Weights of a small GPT-style language model, trained from scratch on English Wikipedia: vocabulary 8192.
Each number is 500 + 40 x the weight over its row's rms, rounded and kept within 0 to 999. Layers, rows and columns count from 0. Numbers have three digits each. The size before them is the row's rms in percent of the matrix's.

# layer 11 attention value, 64x160, rms 0.0448, rows 0-63, columns 40-79
097:472520472438479509579520468497479509472469482472557458489495553482453521454545494527545496472444513499512558449497487559
099:491432516522473547496486586505470508508471537462515494479491505508501501486459536476485470485534548500390414441473480542
098:517546539504530550493515512478470458441477445528525490512539473605477512550472541541545491514481568508478549559481436524
102:525507470521524493517445467482547503444429520475447503552493512575489463493477477413573495513617487470544550520523534495
104:481544539559427446515484440504437511488509532505495427447509558509467486551482523464481497529409415513480466492469382529
106:436503515488488520525413506530528607438546509489484523484548418514461504533470495446463544487482507471454489571469488477
101:522499581528591500469477522504451504476556531497480460523465490570541540484526555449434512423525507473474505476458476508
100:537485530504502486500556456473481473530498521548496580516497498487524507499511457551477476517561552572557491487472551552
098:464586531538560437508492474509510483491503433526466472506479525475498525535527471577519518544510476381435486519500478514
103:518469436464505415498469543468477519483489470436531533529414394500477566550540476548502426505519547530494447465522446458
100:473500445497554501462507570483484497524514481504540508545536534500522504497475494574494512524554491518444482529485493557
106:558526492530529517503497473429505458501529537520449498523504457496476473591481514468514470535538491599521491483487565485
103:497477438517471482564410400535497503427447493421522463468480485433444514453509619492459460474532512545484577493467526467
098:412475501527527441527465512498536486497509493539545561449479555508525545472449495490581468456481510497468502490493469583
101:452550508468535541490504518506510517442493480503395501481547544498526514416468541528466500572476488440522391571459456442
098:507539476539522510519468522467503523517457544483467551491557546510482441532467465494434548511559514550470485563489447493
102:381543476515505524479457486518488433504486455542521561480554457523549484447503563491570497574487638505517516438514531472
095:518510506512477447535529558482498505483515495477560508429555571447462475451470608462599520479431529592460468515531554566
096:465517456497531442503462525497471494492504512474548507500468569521509564516532521485498526482472514540492474418467527460
098:468533533490464468527514482531439437441448475514567521466480427511507495499453501469514528498487463518550515531521477525
098:537480507431529529522553511536508511446470500525520475465477491451542488455503525464568521474519475401450514531483484544
095:497498505499484427545425557581502518599533482456461540469439417539471500456485542512522467531526502532503542480471463487
104:502570473490536493471502534483502463498402460447463463479534508452454504465449515521550532445486511491510515536421465513
104:425526455525474480562512442452444442508463457485469436580511500394567554576455476444517538475522538455473546546545552479
102:532526456516483474469537503454503478507480490574482470491516501549494513549511557415447465501512558506445510499530396425
100:520509461520465531477642497526470496467585427499618532532502481575509490474506515440511508474487495560475534462453484459
101:490538426508450486520467505494463500470471478635559471520464516477518501454479509513486483489513452536522382451505572520
095:475473488458493533493501481501512527529492433536510565548450461511451493536572526468484415516542445493520559539457493483
101:468499421574471538484550576513506448546523480510485453467476479507467479570523554561474484543618526458438480465587518447
105:485505542462568484474463470470457469419501497520514485458492543542504525510485501598429441533456416500561531557514514481
102:528479496521624469471529450491506523501461552501573556500538447482411479421418463554509552544474427474520470434624469482
098:507466512538467449521565468545495511486577479573458490541519492493505498465535447433465445516448545448534451444496504517
100:499623498502544608534481523480441448524489452465505489509478494510471393422492515505509470524483453489451530463528497421
102:521552506538489453478502516424523481534500527484507455433467507517475496559478489503444500489530434468470538530462537574
104:437520506488446482498481519506444482497544537455459450441547444536473452431490457495517435476526491447497499426464497533
102:521476536474419560527544532568438542478482451548549519474435535549499566536466505506539589464516492482552493489513528540
095:474541438465536437513469469494473612519524467540472549518493445485551525501520475462458543519572508543628512485489464477
098:475461551534519547486485463458444474524454551519508472522508523532612508550441550540460495513529474545478461551504493494
098:505503519478511523548502473509513439557439506565476517519491480520511511478509522547559539459476444509525433555549458505
095:471580464482499485584451547491480555554489524499600480485479529521520504541515491566522587516430542511560563563513475481
098:523449550515514510448605500503458531486458492520455507528515538503433461516540566542508449507526507508498487519501473469
103:421559427539523492532544522502520554433537490507485492522461470519575571490518504524553498572516499483424510515469480549
101:483456460508487514491512530466483510536498478495532427464450455536490488462516557511431530515477502461575454539555537579
103:473543460407445504498483507458485409476571489496507494517574447543420502494514454531527573532490520450527474514477519493
100:503549559471548515525491459646594456475457498488504525549516520548441543552528584458465506520546561490445525510478512550
102:577551490475483455497509459487464521501536479477529493417515545578607502496469502502531508534533513477516484409497560447
100:523533565499525456432461499534471489525497457514468432475440512489506492486460461500565453634539482547543522515460422506
104:500444508451516560504513474400586484448608512435543484416494532510459481487571492443536490498550526511515516533509473558
102:505546487575516504520488574511537533492531519507489521551548554431500440519495473522508431438468519508489522504493514520
102:521466590541495462561449558459509452488448462480587531531561509510524459460522487479471484527462488458484533508526560453
096:539432450547444585588411483540492494462466450532568550439538559505533493541529527501492475576485510518520539544526440505
103:515528464536439565513440498488490538461505540483547391530482530549518472472459524537564503520530529507519467498469496515
097:408473567479486521471467500456461511474450473478473481509463509524494491585459515452495466527497548504498433445590428572
096:519543502493449469495540467493480487545515528502429598552497520504477479456506532415473492556429527451473487527483457572
102:541510521505500503538520421456476495493521557605483489474519553486529456484554540575434533499506481484486556478512427509
098:557482435485461536484481477519525434529460489511481488513483521530473499512497516491565457400516437527527476490475534534
099:495495590449470479565427506505512487525513539547502466450428473439480499516540533546461503502519533481488504509454519529
098:451514478511506483515521552485468489467506544577456482461582491582471507542511471491498465448464446543550517494441524510
100:438522481449502519512558531504426514459441542583495536559510485460504532469583514485495546457495536560480464530435434515
098:442567503495514415508483534544491575556494503533480538514552499505504489520430565566510516429475473461486548481412491489
098:465483445497419524483542488507549466503380565454508507514481428526470541515483483482518473470512472520499487490392435504
100:495564492443434472448493407527583488509514549564526453450546547486437508502541483482477522577498561553422457502562574472
099:506501485619407547513536561467509495558519547539532488523500456510442510506478516505525435500568459495483530454557471522
097:510408477471444532519424538536435441508529477473462499536525484503517600478474422563465512552476483551530564506450498482